Part of a small language model's weights.
Size: 11 layers, 1 head of 64, MLP 192 SwiGLU.
Each number is 128 + 32 x the weight over its row's rms, rounded and kept within 0 to 255. Layers, rows and columns count from 0. Numbers have three digits each. The size before them is the row's rms in percent of the matrix's.

# up: layer 2 MLP up, 192x64, rms 0.208, rows 16-82, columns 0-63
# down: layer 2 MLP down (transposed), 192x64, rms 0.213, rows 16-82, columns 0-63
# gate: layer 2 MLP gate, 192x64, rms 0.215, rows 17-82, columns 0-63
up16 094:101103140153177121123123196123135171147134138153144144215108075155125129150178068163127104177190122158120172137172169131166123112144110099062138115121145134066120133139092141126141146111073079
down16 099:147090193155104147103152081136151175123126107111133197128134140137147130124061142182183170105144114151117112157165095146161087141113111113087057094147137068043154127146124136118150134163089109
gate17 102:105080119101132187139090138149138067101079155126104113182172107118092185059137120095147098119180106045155116151159119115160132134128089124132116167186080143123164119128090141115173145088128107
up17 094:139150132185128124166107161106147127127128140084158120131110092159152084169209144111091155126116122131022059106153116104093070159121136079091113094104144102138122101107142092091112074150109131
down17 104:130156164099166087080149132109117109127131180109117177122127143156172122106063078120142129063139122113072157143120162098057156090126088167158174180114149101148173147148134138119089124197168141
gate18 104:156135070092119136179157221147117138142172135110113124164113165138135169114103158146101152156082143106093086173144088142103099128105113139135155133142117181193098158178050156175147100106115134
up18 106:130129100124105109120076133149092125062136094168103144152142131157120108127070090077094142131123091145139105119128115086098056164096133117133095052140174191154146049153149145140106141094187148
down18 103:113131165108145158177096107191083117119084158107104135126106058098119135076167047091116107111158153119148090065154131193135149133113113137205098136117172107111101156158136157109146134135097156
gate19 087:133123142157113141173209102108155121173116056104129119165135138156154083120129188070086103112143134092119089122090171133112136091083170131132085083098128153137084155102065160066103123101120123
up19 091:096106106125102140115165097109119132137159124097155143145092198173158139114145166093172161077184088104122134113077129135204199106082154104128077157110121137087081119126126130059080113132123115
down19 087:128096068150189143079101128110114172105090084146151124130056155173166167145124144138144089143176129138149152139094163100092108130143140078082146152130112153139104041092132061153086104127113132
gate20 096:080110129097124139166143079124142146132075090150157128120147115111112110126092077145161143160161139119171206144138145139054134043187178129133175133126112161098098119192119183134164124158120130
up20 099:158157117181102078137148147107130094124106108119137059131134139143132094147098120117161067199080148125163122155138136157119109085148095146117203105152067140099148186155178132127115183112193103
down20 109:157140114166069117086127147078059126097067067157163133108171168138159088138134142134145058130115136153123131130129129149116138135148119135090158210141104131179113178062121148128154168099143084
gate21 107:102174120107131141160113094110100130109097095127111074125139124091114145119119103159153112064099146138086103116101095118066124124089103114174143091165112112155215106058132169060163182099094108
up21 088:130141164059166147127078099174115158097116098128160124109017100109112156175150089147099130111140167162138068128105112110147155182123103153177109147136129149077165150095085130121159161130161141
down21 102:115120103193151111046109184147142142179141122155140168137174161186105127156178155114105154146137073176144165157159140097121163066166151086089097125160104179113105096105152137143088123113135136
gate22 107:129091205113101136119136093136069159152135114130136074144139151088154095103145106180136095149082136085082113175179145130193137096173140149105146152084135150145133101192064126179149160135101132
up22 095:117131068106144123114099177140143140143150121149110208160103128137064160108096115095111163165158123155186133104112104135105072157115099115122156103187215085088190154107146140133108097143132166
down22 102:059163191087117100156181140079103108146157151106144087096124130091120123134149103132146148105138074100108101201168139152134105105114126153126069089153144186158158139143073127184149188126124154
gate23 098:172122166132125184092178180112182169134124115090156163125112061165150177176106133172157162155194093120115149107124128138074103086166109141156156082139089124139136157142100126145172168109156157
up23 094:122158086169112179154142131114160147145192129091076131123202103091103095071120128134126125092111135098127171112123198096165137085121128097122159134181132101116129118092141182127187175146091187
down23 093:155138137127124177130144130100157148128102066090148158145165075150137184175031193184143139123158130082140144108136166148108098129128123140121130114126083093090163101073114122142198154148129168
gate24 109:104114197111122137087126115126118083126149116070113125138145187120162155156148135129136149097122109140177114087091115113082141176048124146133143187162093124097145113129053163188149124063088154
up24 110:150138088154133094146172147106167197104110121163172141063118141137104106071107121110110128095162108111146154122148140075155146086198121162167116094095146105080082098129169101070123137196137096
down24 091:150149148077143059125187225126146103135173116132178117117153138087102138132143100143141136162115096110174165117084132082154128146083130165131114179125143126125174177085081126110185114155171151
gate25 081:152099136163102194184194116148104113117192104128144130145089158155115116122121066102130123106147171098132145138142151078069168122151176128173167140141124079110180101056180121133111153109126095
up25 075:080138183138151099063072181072168156122056183153119107119144140063187144127134147148132103160147060140129137111098104126191109109127127128088103123137133142148152162172077127125130108164129125
down25 078:127141098097128076143064154084103122139107114127124132154142088081111139166098172175215168168084092095103104109162134228130088145105109146133103130080134140126151142110085136103159150121138091
gate26 110:132161113138130100128120188079121131137125117086194105092117145085162107170130122090151116202107129133209105146128151122106184047108143143147113122131150106115145166177154074140158085155185119
up26 108:179182109145138097144158146119117163168091150148153081105094166111177126179157145082150189185139201145207110150142168133145197133158131144149125156114148106136126145129100106156188146124128118
down26 113:169076053132152130081118079102189129085130118226100089129101180166112113130109116157127113114080161145114118089140131163170185135140127123152139135167180115171134153151097153119110157119131164
gate27 096:195141146203102073182137144127121099179098082079049106147140182118127137102144132079112091120143085137128145091166126073136128158147087159103106139112103122097143109157105094164156113118181141
up27 102:131121150126151095165073060120133175140104103121103093128103176157146185164142097113178135093133162111186114126109099122092150190155174088149074135076115089111060161122111136097175123128137096
down27 100:147085137096109076094111171113074098105197168139091166127135101112044152116114109107125094087148103139085176151119138135133167144169085180105113155137139103126189082158117154138185126119173118
gate28 103:094148075159122160119120093059163101125183112115141160118140153116178105055127113145131155129168142178079140112223125116097083112102085109148132096160135107160140157074077099124109111108130096
up28 116:150115167143109166107140159104146200137169117089163133142204054117110131089142119124057096105152129110114144141144171154110133148201110116112162137163123096188141121127191159127193133156109145
down28 111:126101138150097150135093136141141160148120115110194067181143136170089157100141140146092116100139142218122152104104183076149099094124043131193101101120134128150117143070128140145133110073129157
gate29 107:141077136101134155184161086079181200179135106113157152160185152144119177156171091144143158050136118083094110157095110108128172135173123085180101091137134113130149118107129146136162132119098132
up29 097:162129126115103181200142088075142153177163124108111129169129163112125206166171169187179165089147126134120136130087146122120136112167092055138151121154102143113088111106106124125192148153154152
down29 102:160108077159118214120124095123173110183110099128168156137108170114093145120115121195105128076134120088114156120102113151157203176092101111153163110093078128123067128149191150150131130153131119
gate30 090:113164117106141114192181142115087112143149084127104125090137159126086116145101150201205142058109151151111124149070123141094116119117137124129198136166165151116101104136157162113097061120176161
up30 090:189115128184086155094161077164132133082130173103103135169144076129170091113151135146038123150128172114120150105152137093153133158123102165145119095079101125169136150063084110124141182132089132
down30 097:095134196139134147099137127121176092119126115129148111137109142109107169114157120068140073162138112079156135215164208165150125121109174088106089119110180134050119117131152092130167151139166126
gate31 079:131168116167147102102107152033167125105112064085098093157090188096098115159107051091109147111192126134109136105108124124093119143142124121055146119125122085148141143169129184153100121108132122
up31 084:141163148141137142105136135048171117169163118107101179162137134104117125127123077116127138168066132143067125117118174150139061101162098152088147097150161115131192172189110145172112090097132180
down31 099:135128085169141137103092155074148161085130080114093083132132203096078112181114135135114141119146182152132141019103083093078128142156094093099117160094124130149132134147156155139135099130170112
gate32 085:175145153119158125043076191139138135096143146108179076161143075073159113089139119147107154112103099128129122136123214121122146148139119113132171096136140173156120143118127105100180125067067139
up32 090:136123137151130169095188128151068166127097103077072098126138135195113153114089131149127116093160114168120108097147073097162108104126192165097126136156146045113135131166060095162101141162138123
down32 084:142105138096148143202153100120138097113160136096157160110151151115084144155101137145134077132110114051117124147164125153063069166142153162159053175107080113086087141139114127111134124194174127
gate33 092:118103153098113178120108101163108114134114125184146093138076165083118156133184101182127150144130096166116088174149137156096097120173206095110153106077092129108123136129136141207151114135085062
up33 099:092128219122155118105076074164097111167161103143100089109071181099150155141170129142113150102141078142133122123115123125081125133152141094112114179063109134082106133095181161185132150151086118
down33 091:096071123133127172114113073144117194161091114115085150148131119104091140137196171152088138138160147155153142169120129174162147121182141127134145120151104231122106100123164134167067097087112127
gate34 096:140112159081095157083141150137147113179140124116121172152190104109131134109116089161131090135149100126090096101078114105098119203190028146151086073131125134139146137080166138141135162095163127
up34 096:099121099151171052163100139116153187126065104188171135090090119153191119127103152080072133129132100082132141161149106118124161085117187145132143163144129142107112135148133126198090085140163112
down34 104:097161119184200064184129154129158100077155111148186089101170132079120178101116125111129136139110126121131118155161160118111105062100207105135111128134197094108127123154079132120149135126094139
gate35 121:143153152087129120140145130088116085122146083085120111145181110145163128145146164119083155149064146159116097156199160173139143111097155153025156123150088103138127154149165042133138119127137157
up35 107:108103091124121166094124156160123146156100212143135129146124148109120096119084106065109146165175150151089140124132102137095120054143134117147146185129107089115151138146056219161092143165146161
down35 107:117165134117154149160104149121137107103161135121154103163201123154116126139110077094143074183046168134103111102125130203142145112172125126120091111153109142143157149081118105235125122152090120
gate36 093:112130189116131142082072177154174155102109116141079116131103086174133138104098113146131094062148078075173119130141106126090112160138139104149110163048177127105167193113110141130138118085120176
up36 085:115131037123131103128146130145135079070120136051162130144109157035128108127123172096150106124084152145125067155089136135130130106117140128143159080144088126147129068071143156130115119136077083
down36 083:096167161092145123087171122073144097120114134181122033135150135125102126132105136063143174074163075118078135115160157132096086127075127081160148156139137088109178151115131148079167144126105128
gate37 104:156096161125123120135145165107147149143139116122110123175192121160113138089154133076129118081089158152110143164154167177137114127133095139089118114088154175071159138152155163048179214075125148
up37 122:109147118136182129111074121110114117056165192107131093115116137190132127117138111060113159123082160047135084114161114181137171089147136140147144121076162130117088121126125119110171200102124105
down37 116:139116073159177136143127112082054106113112143144158139068127156130138108144126106078077188148093129144123110042128096053108157090177156098144128173075126126127092121116143107157134136115100086
gate38 088:084194103121170111137099094119117097124187106109110152159186096108097147101134162118089167129075113157135130158120097138056141162140107085119101175167148084084108108118042156114122126121086097
up38 100:195084156114061138114156150121132105124087152083153161115103133101153114129116059153152075140130127086095134095162159083200094072086132174132141090110097154172157150140161137103140093141164160
down38 104:103179117111098104123164143085136061132153163058154113173189064122138193130144143163188149178125115124140116151109130186145124131090125151155089115106132133080130129105041131100132113144132150
gate39 111:131181134109117125110095129123118171115134096121084146136157065097145144113128152078156210086121080135100084175137108179114086126153119119141190144102129162099113155188189171157113152141162183
up39 109:106128064092150130105158127077128102144173139076153147155134194108173113092193136114183163148119132098123123124099162140112161069104130041145096124158148140138130090152152079080091111111097097
down39 102:170076142122129101148108124151109198104167108130106142116143047114125048111109086071124100077138117133139148121158059144134079166180138140131152142100135101148163145149083160178149168160131153
gate40 091:148174177123118170144082124090125161174162134098130137159144145082114124087152049110143151148171135116121131093125172146181127078079170090118120155143149124148122127166121147173092176111083042
up40 084:065162097134095081132136119163142127126080133125152169112128138081080113078155096129140119119103117080173147078072101105196126154117112128123097175151145135148148150140111211107138104094105046
down40 079:107070068159170096101152164154167140096136198110097163112141160121096091154152151126121093074130105149131136139153113084042109152186098171102133131134081148137103161137152151087136082155169117
gate41 115:134143068035158181137165122150107079137110116128123105145150139156094116160090166115148094157106150121124110142181118150072180154139145148092126124076140127132171114114203164099157109191171104
up41 103:082117147122150101123110098109145133143165144100125117096097160121151162108237134128113166037185096107200129109117091099163145143135124105179116089139105113095098115144079141136167082118095134
down41 098:111123097101156114148109062168184184143101129138096132196138165074111166072154117106128143157157101077142138158189106133140067139178144142076107073132154087140137090139116094107117127103167108
gate42 112:219144074140152115156172149158105112146102140173108094129119124180149177119101075155137127179129113169098155153100124152114181117124190168136119124117184093100084143175100148151084076126110107
up42 108:107157136049111171175111107124132075092111178126115194153154144119127114134112168149175130130133144140216151179154103158079109158107097056163152182135098125130126128150128092138105126179113109
down42 106:119150152098083113120141107112106131113097068167124143159075100083109088137142177127082196132101099117098113103146107078126130142069110117141165086183192117109128123103040111114124096074155125
gate43 088:136070166095118111115153070147145140125139118076116119141159180129098180169088122105179074160148124154152129158137144177122167112094156168139125144188200123139105158143138051160110108098178108
up43 089:128070143107147092091140052170117143149142102132093125171164140142102167207084115127132158146109148126165091187149091184141144152153133154102120144163187117169154168127125113161097097086176164
down43 088:117052140148151137169145093140135132109094140108099148155145111198141142144157105133116127101138210186121177130108116127089143126138117076137148141091057125129086154181122109116182157099044151
gate44 099:206121180123143093122091140154112100172098070095125117139135154097104163179110071087170119113101127133159121146078114142130142164168156061085080101145139176099099176148109100108088178136130126
up44 101:140164137169133074157168125180130128094103149124114089126125154147140150065132171181056129046102120149084177108124096118134130096063118178176133154137108142167108073149090153113139121131169121
down44 101:085090123108138132177109156163126128175184102159146096121144115146103106092124115110104130175064104047180092120137202119139123172151111186121058100124120126138148113062168099131146113120113146
gate45 088:172118140174075126109173084187154104102170150169126119131116156100073141106123131185200146154117114137108129085132143160151073164075198186117120151153103145098117092145136131187110145111140110
up45 093:172104143148060157112143073198158089084168141141102116120115175129107162108104114164169148141145112132145135095138150153130061175083186216150126151143114143113095073141128121150146175111128125
down45 090:147111079147200168113162148164107154063147168092147131081143133151078064117163172134152161148160164124095101151128088128114186135163088081134125199141104152147118107163132129113093130167165151
gate46 100:136116156142142129129178141104159139170106091115170160138146096087120170122092136178139178064147127088098143129065130112148047112162135204149159130149122180134136176097156180138107097155163091
up46 100:138116169206148122159139142090124142167101080171155162128101124137144125095112154142100193100090169146083126123082126138164058141168166183145184137130106202108113134120146155110087109157156091
down46 106:076130133147147110111128172127112194111132129184174096133137168142097186155133130124094176131099164158138101054114094201117162155136088135107173157141150156166080113187106066104137123137158130
gate47 107:209107095142150158104159115095095114104147149055162073144118066137107095138149092156086154173134097105086144112132071113132118082163147162144154137095113193138122176139126129151133147199104119
up47 103:119104175120167180118139113144123125148140109095133090120162122118061094069177122140086107122069121138065075116120130120196072100086110115125122150108136159149180141153079102157204113138092116
down47 106:145125142110178112139116140122172098111109149140130152138113151058092148197074199108079119197127138112147121053104080084092150124149150096104133162129105043129139125183160132120118130140128134
gate48 110:145123089162113103144123088139150083138163095133163223139078125121106195129145152131079116098115118078131159073108125121122078165079161129171093133104064119080127156173139128097167082144138137
up48 110:166106102136098164091148133124172095141193138160207174123111066111158112162128112124141134177181129143128132086122174168153104142173145126104114133121088106109110189132169071127120102185066142
down48 102:135109105129149183052112129129148166107111137161139138089122098130153103159147101125166134139108145167117122153115224179114171059194135104104210169161158156142116155119155112150137147116089108
gate49 087:133140175071105178148119164144106100134109100127162099104097135099113086177125082094078059081109103171198140170104110133158140120143158135134068121053128129116159109120100161094116134181147101
up49 099:156134132054110204100133148153095126070140119083164105117080131129114111172100095120118130043144097141154130123103104119138140088130185123125096088065131160210107117113144109100105158164147112
down49 107:116140044125118182094111097129122180162123140103112121153109124170113148146085143125110184091126192151099125074082101067129136085132120094110143125141099148177100104172219107105096116105142121
gate50 086:127084144100114124184128130106085067068133130128169137136090105163154065187104124112177205102091100124122123127105114129145100155112136133169109177099165104070079177109160125098115094166139098
up50 080:115163115088178103117109128118175125142138161091079117129183178085133180082154087140060115141183146141124087141169149172094183138149148149109155107089093099100182061090127112111126135124109155
down50 112:136153144105122116134169182107060051123107091140165138124178112114115145173101090123129158147116107078113142189150153137173108163108146109110093180100136103049130104043100142124093105142136115
gate51 111:151065125157090102135131180123119144149119134084155167162106091126122121108114137116134145080123093104139156114073110162105141129146084134159176143071107133072175085067102170150202143134155051
up51 128:146175131126107127093124122126109099064087093044102151087145148087101165098081130180141098106080108114102138130096110113123114097073100111152083132143110145188120088113091161053156117076138122
down51 108:148159099138118090069098155118148090140143125064116168113177153130078138104075069122126074113084114094108141086089130095070129117081116153148150143147136113163208101137089143086144078092116131
gate52 108:061125173057137095107134085128097146146084139058160135164158144113145093105139112148105106097101162083137122117100159110158112106124112127140099068156175087120215112129167118108076146130081097
up52 096:107158165083113073081126097159102141109096141102136164105103111099125155141181131171184108097080152117127157096061166106125097117128120123134108059160110072185161106114140114105121214122109100
down52 098:169102084202123168092078163117149167083164138167128166102134149149126123138082159128125103121113165163156131127140098144111111078108177179130158154110071158122053166174175120126158145110169157
gate53 100:187200092136072128081150146085149150156153133145181083170088131099147117069135091148132191143125079142142141165150128090147115184124095144120083121104094092112105167102128121177116152082143100
up53 110:188134144129104170090140148067150172132113086150146070113132127099158113082105106209115168151144109170083113127125151076124105132144079192084122108096114118120107187106110117108108185085095125
down53 112:151141067117068117108168094119133145158159089108096111158103136125124101172102137169119142099116139130186074104116097102158148148221102114107136069116144130147125137224192124127119154101102113
gate54 095:100200125120142102134138092080163093103136133098120124111175175128109067125104102151119143092065045067114202172085105115108113100139108078113097122114107079168111147118119161089135133131139137
up54 098:105187128185167106121136104098203161153139118119088066129175146150090061091111133136102119124102087097121177174100115143113129137155076063145070156121101111177132120128122163106171125127126166
down54 102:141086113201071177124071125169144174159093087142136130108081155112114018147087087119084155119149163159147132134131156122105149130160119101144148148110083122160156110141151128175160122086118146
gate55 084:093166099110137127130112165070122123109139139117099119173093164101120101129152093123110122124118152152101100156150137241133109112122131080106158162110137065050152133170082161196115084164130135
up55 106:074071155111122092183094057166124069154105144157162153126147162104146151140119154117120092141142113082140149090102106035137136123096128137152093135102133178129120090067199135082135142138125136
down55 098:076115151104111110158145130175128062142129139100141171118151088151134137172176153107141079180170045098137082137149149148183111139089196139177081109109181141092134119113140162107112124156110155
gate56 090:137086146163171152070098136160119094116144093095182098135166158122126222121140158117116112048077124115139134109113108095075134172107134149163161134167114155167139124104108174179160159146170119
up56 089:137148102142096116149119072150151100106137075090102132119111169110127128152129110078132072124109091076089062093105103086169105165101116130123128171078105135183133087129087140116062180139135201
down56 090:114119157072141107149170121127111149154100138149066143085059095121094090086120146145102165113170120074127097206183157190148113101045090106160117156103135114131151129165132114110145104148117144
gate57 108:102082132152212119139112160093104137133168115163119158110099052112125128145130098154115093101121061154136218102119120103108082104106121120109161150144169098108133117120049175136130142179141096
up57 128:159052150093097113168162052116138133079116088166171104106113109147159160125167108113080145127124123124172102133179138075121150130127136101092085101064128156177133159154142106085155071159097139
down57 119:091128141030072132134135077141094071149119135121149099178117099137109141160162106092107128137170171102113111160124085162156135091137084117118112043101111164154110159176097134115169083114101115
gate58 097:080160131109085156169145151137110114101094143104181172174169168085094140127051158145144120131132108118110126105155175147210150135085136117096179187149108156099103144121119118100120095111174189
up58 098:147092128096140114091146111109151135118192114113069117088116124132142080170112132160134182126130128131057071148116109068091097067129147151068090068086142087170136117132161183153145099149150140
down58 100:157151163083119087134153095104117111148098176100171164117169137222173150140086128094148073152142084125108148110121169103090139085092154190149132087190166103141097162114118115095136142136107159
gate59 098:147110133139114111153095106155150105144077064122131176127168166121101139160140138116184044153109133141136127166096191089144091114134120189088126143174172120158175141169146158092158118110052133
up59 092:104105138129123133168147107132093085104122116098130238115132126127131121136115110145143071185078132144125126148134162068130151117145117173054140165160153134104131146178079100102137103112031128
down59 087:168135117156089066110145131129111129109106136095088115110114128163167116095190168122129193071176107140140097070118083114083135130147138098155210168098141124187074122077143130142138137143174139
gate60 122:132089128179132102136129162061143141098156164125120129125141087093154133141130087092120181129126109122088147135118162195161140104106202106123146131166128082130119148160130105229115193093180161
up60 110:132077146135132130118122151105136131160128123086094077128149120043113128080076096127128152033165108119118169143081085118124172146084127071115064153127110133180125133130078174128108138172148117
down60 110:121133139159120116096138139099144179109104166115122132153058144038077115168100170125129165137113077142107089131107135066097193084133114114112156148203129144169138121180140119180116093108144102
gate61 105:105091119107168158113076162149145130112184114118166135106103148143130102079139112131138147162143072043105148132114132063116116171164126146132168153165203098096152136097137153222155137128097124
up61 120:171131113127155158111169098141137057091113115176117093109104141132097173116124101133121144061098163220146081145134124130065120195102158175139131073145182125127113114104138131112070133130092119
down61 106:159156127125072111102117109117088134095107046170130064119155161146145113092114032082088149056097190143156125105102118106116133160137167137085124107137148086162177118153136141123108124114116109
gate62 095:120170167124149115097129156140135197146093136147152065122116154144130187150145107135067209123115151147143138186150136153098083131172155134109162085158171123138080180146094133188126134152174166
up62 080:171128156155158080098138107178083071123079128110119078093051174140116109157144152139130121165067157121187155123130117143120124206144176152167125119075126156107124102106117113115163088111163094
down62 083:138120143112099153100138121126155166110125133139119133147142136131142081165138200156165119148130107096192119060130186159150143067089045129223136157152168148145118129183117136126155116125172096
gate63 104:150116117108128162188112139128113136105124116097124101179136109159067097142153157120154222125079158089157135127134138197154155141116169148183141140140085145090132096129130099149130038064105118
up63 103:157157117072108151145146073097113064125150121060075157149137105136096109136159131148136098131155115137032137088114146121177161119114127092135192185126083154112106093114110118088151070115150157
down63 101:111108133120072166125095136100103143167140111128120129096196098128083109061048126174102093126124137160115077092149033116094137072134086117107149091144084135110118108101097168135098147122110112
gate64 095:099158097111104172161137087165134116162154108140091158142133157162127151131079146132155115174055136132062038144168163087112129144124084102118081172151164159103153158118069166118122106097137102
up64 116:115117103125135149129108114133115076149159098106116165076127156132147139138109180144129095178141128135062113120159109062048150163124083136165106161085101152070101170108169078086079145142121070
down64 102:089145147187112147112160162156088182118175087120122099138126101155226091196136181172093123113155147125119128117080127075116158139107127063177115124102103177112139138154150106116101160136140110
gate65 095:115121154132168185121118154113123113126191134116155120109163143109136157172120196107077116105175109118136215160108151159112132046132167179120152162118109102125142106160088198176166148151119128
up65 100:128068175165124140132117111142089109083155124170152073198147148138131149193137202120100129081129131170121100175070135150125104141081156178100124110115109124161115104160093174130146079147079118
down65 102:085148101113094126091165096153127152146082110160115112140132134109148093176155157107156178142078163182103124136160111103147165177172061079104100115152126160143114101200206158173135104102115130
gate66 092:156122126131109154187139118136152153114136133091164106119183088114139082167147095154050146177126140187140140098114202148156121092166197117097167137172094095140104152103084133160101140141172170
up66 095:069120124138182141032133099079106126149182132129099149112144103139133106063091101113114140132191108130131093160148094120113145117114071126176098099124122150183124128131153115134133147116073218
down66 095:085120144067132148122115124120167092152108093125103145107139193119137185148084093144122109133085118112065169139084178162096125142112121162109103101137123057069179168118106151155101086089174082
gate67 104:164154140188145114126099101123156178208109137152165090161152176127134186104143141131104137105102104125123155101085182164167104125087099122093114151160163137117095162104061219136098118123116134
up67 093:138179080137150107131114110139123108099129132123110028173149172135164142116137179107116157117123149151158149066145191168160116175090107140077072165149147127104093103081108163156108171163143098
down67 094:118098091116160127096107132181104089107112158149081146111093101133138035161176118114089146145140110136137121067173187080122144097131104106140212125119076175152135132135142151154130102185118166
gate68 105:137177116099150090103144166105163162091106099044131126168115106182053129082157121102117092099164054087183143095146092134156117143107141121112155137191165122144094100149127119136178128125142140
up68 104:105152117113140062145149117107146136101110096127085090158103100140073152120147107118118115038143043085145132103118077130117089224093128116107102118114155138161101103118182116145160081153137130
down68 095:118095194125173192094100092145115153108089118119172159105082160100136086170114153127136130120170192148072152146099144074128184087095150086156158131152104143172141112152076118090120135133075114
gate69 090:162098133112075156143099193158085115119127063132132181108150126090137144101092103153143092124083145190148101100165182181111135066058142125090109136125115137137147107120155166113207127120128103
up69 104:165095121152108140116090121161152101169140089079162093125185179087121113079087115104120098140094244144126085157125145148111134102137097131132132172147140128172185141114142152096102108066096134
down69 096:127088129130177083117117124107080067195097149133121057102150121160152100118133116125135105128169205096117110090128127105092104118134076131155128148141185163182129112053097095098084135088132151
gate70 097:174173133103072123153145127138120112181099165195111133182127105095090138128122114077126180107148139148120121159149135204139167138171137157164158119085128097118058100145147101182106183159160159
up70 087:143081103147146147142097142070147127135154069138158084100197146108205121126172113143102100153116125157143138137157117148096109125106169087118121149196109122111214204122088084125105114120116096
down70 102:138176158128096101179148111056121112144172179125126162118100102121173145092131096070155147137119161134147119170202174160104103106154165124120166147111188122095168124147113109134103180199122165
gate71 097:125128047093057106143125127131146140090139113132116122154081153069139165084161059144164086135097113099161142116144138094090071067140104091165107075162128152116146089152159141121154153143155083
up71 092:096167183141175154098138155149106150175100115118159162102129136207110115133081128112124110171107121140142147130153116192163155163145131184113161161093086113140172177142077079094118117049131153
down71 093:103125146085161108148115183155119119120108124139136129114163131175117159050127162164111125193162148112064133169141152086174075144104181146119135072150200147111131151117105091153153149096191107
gate72 108:226141145098078126137139081156160130182114097155106163123120136118172156098107128125207095165086113128164156141110127103071076123110122179109134129150074151153181100149087134101137144135176127
up72 099:079133127107121124074120118118143127161152109130085094119175102134141085135120170074113085099097094092114164113115099102178131120078063150144099139098099169073168102095171066082096191098120120
down72 092:091109122176184146181099146129146072145079110088146103096133110084110096166144171164164112076200135112093131123139167099088139139211147131139136110090046140110163113147128114140124134162133110
gate73 104:092138123064151094135091116141141155050067137095095108168112139133124180131152126085166144078135118104149122119072095131124130143075140114168108136071141149080146155141153175181104111128143046
up73 101:169154170125090101092123088165118061097138105121124140112148149104120125118091206127129105099069116151176110128136138121123185151124137113122156097143169135091155100102192145047172147187180112
down73 094:152160152127107171170146119143121083098124150132136119116165106120141158129166139102154127099113127147106141059107124127127129143092119150217042100142159025120086109116133127059124128100188112
gate74 111:188197205172049121093109121121150137168149122124190152113123142127102131155112102102106125120073076172106134137122071106108129156087120162075089108132146098099162144146110176124155126142084138
up74 110:111136078070206091131090111114114117120103095095080070140083196118157104159108117143157082085164108083112165117114102116142111169156176134146119131068110140144144112127148117117110117157178057
down74 107:045127116105112094139112186114128134116124069095106092095133130140141168128102159124164138145174080180085072137083127148141157081097119193132108118099140117103190105144165141162170067136168124
gate75 092:105139153115112126157143151136172118102122108121180141080100156190145175086084076141126128141125119106159141063134100097111142190132113090147117104059163111072187129138193119162093132157114069
up75 093:102121130129138082146134167156173140147084102169132201135102093120146201195109117135117179111100116219129156150107128098135070146164159162152134147185102168148087150120110165109120108104148149
down75 088:106126135107099085135076155190179117114124128177132172140155082147093193082109095176132145186085129093109166126119114121126124183161181184103113161199138140063124125140133114131110115117117098
gate76 098:166138172187143090105122106128126088167147096048186107107198185113130087109154133126091150133090166165090152169118124162151137100165145149059114180151117113132122183150139120114088126155122131
up76 098:088093129120104159132107135095144137129166157125125161119108108085132144116074064124152137193118151116182108127135158152079097145196137094099175130158117086173116140125146140195165230151127134
down76 101:090123135123078109092119086104049109153085130112158129169160160107127074142153112113137096129073179146122124123057068148129152073162089115123121111166138139131165180113051127123142114169162106
gate77 105:168146105093111125130139101163221139106129106151153115096097149115146117134111141089101113163096160150176066175121160194144167153130146144107072112122140120040132150114088109182149122140189142
up77 108:158187077112155105136142126119151123086148145144148112106106140108162093157096158109134139167097144109139070125150147202182196158149130114102109146141129096117083154082052073160170182102156128
down77 109:145113083115177159094151082087180146053086141156096098104086168192103084130110126154164150105085140144056148131123087123110183104153097094149166170131115133118128167129099133139125123078099154
gate78 093:080167100159125158160059121112091108072105075121139174162112169119141153071109167126147148117124079128146116137115130098140104115170092161131122156127165192147158174098041124085102108118090101
up78 089:096055133078147129115118133144110186124155155139095124172072085153140125081157126116111129143173172140065119147170127188088115067128185115082104142093108120119096131099154158179097114149177135
down78 090:111090116164149119163053078135142133113126110107146184109117166090118125161125174129145147094135090124141121165167150087112139147087171131153120085123128134177185112156078113038079183121078132
gate79 094:156170166146193156095152081191105104114134080191122126115115081133069094060140138154118092162087099180123090150097159067135089115119128181161109119137135156165129130161129132082135135145148144
up79 087:122115157126199122154092135142127123104199093148151131127172121172103092077176067183127128089103104115176132173110124116190105149129069084183103168100128133107078113087100100131153132139146111
down79 107:165141087127099144104087098146178156152114117139068105143107143113106115158091173093100078118073114137185096071166110166090122058157150173124127069199121130152132110160128126130122115131070102
gate80 108:103109176149082157177151136077160175146053136116101146119177171127144109107095137215116140117160105134136134179176147169110134101065122165071117101116125117112110122163064114147155140142149161
up80 116:149115123082141141169102074139109091095142090176139202126128130085135110169157118101193130102101110109125106080073148131102124091122176132151187106091111143119113121107212129121081120133201119
down80 103:101151150106054109166125096130119123125089162148147143092164123101122157189154123154134114153090094114121128107075181220163093064088185148152146145127123097130138090123143098110091160158076111
gate81 100:108139124086137193129118100132111123082188133124076103144116053151153170076091092098101127121155115153127166135079128141119129164113114161147073139164133197120145169090096214151152115156124102
up81 113:086100103117120136157141136120190081158070087127066144117190117171131087097121160130088101086202109104162098151193073088105133156156088104095104116137130149114139136134106139074122111170143151
down81 114:130137148148108148192120096135085159110185135148117114136129128118117132123102063055117110142143150119188144109114152148157128212146125123136063117083115125103171128092071161075066108081090114
gate82 109:128129193132114105069177126129125109168126146149170134056145149092118107123094126094131045110073104121125088127108111154113148147140127136164143055185110108123101065125084121121183181096108112
up82 098:129143148080119126066099149091064095055094174134107101123129157165126161172068138055218078103123116162105135141159096131111142091148129147125123107093118122099123097165103098156118156144137114
down82 096:176119098089104142146088120114153128140088119106097102130136076139093156103211164199100209151171180188120173091120139113154131135115126114118126175080159126103094172141162123108140099093125122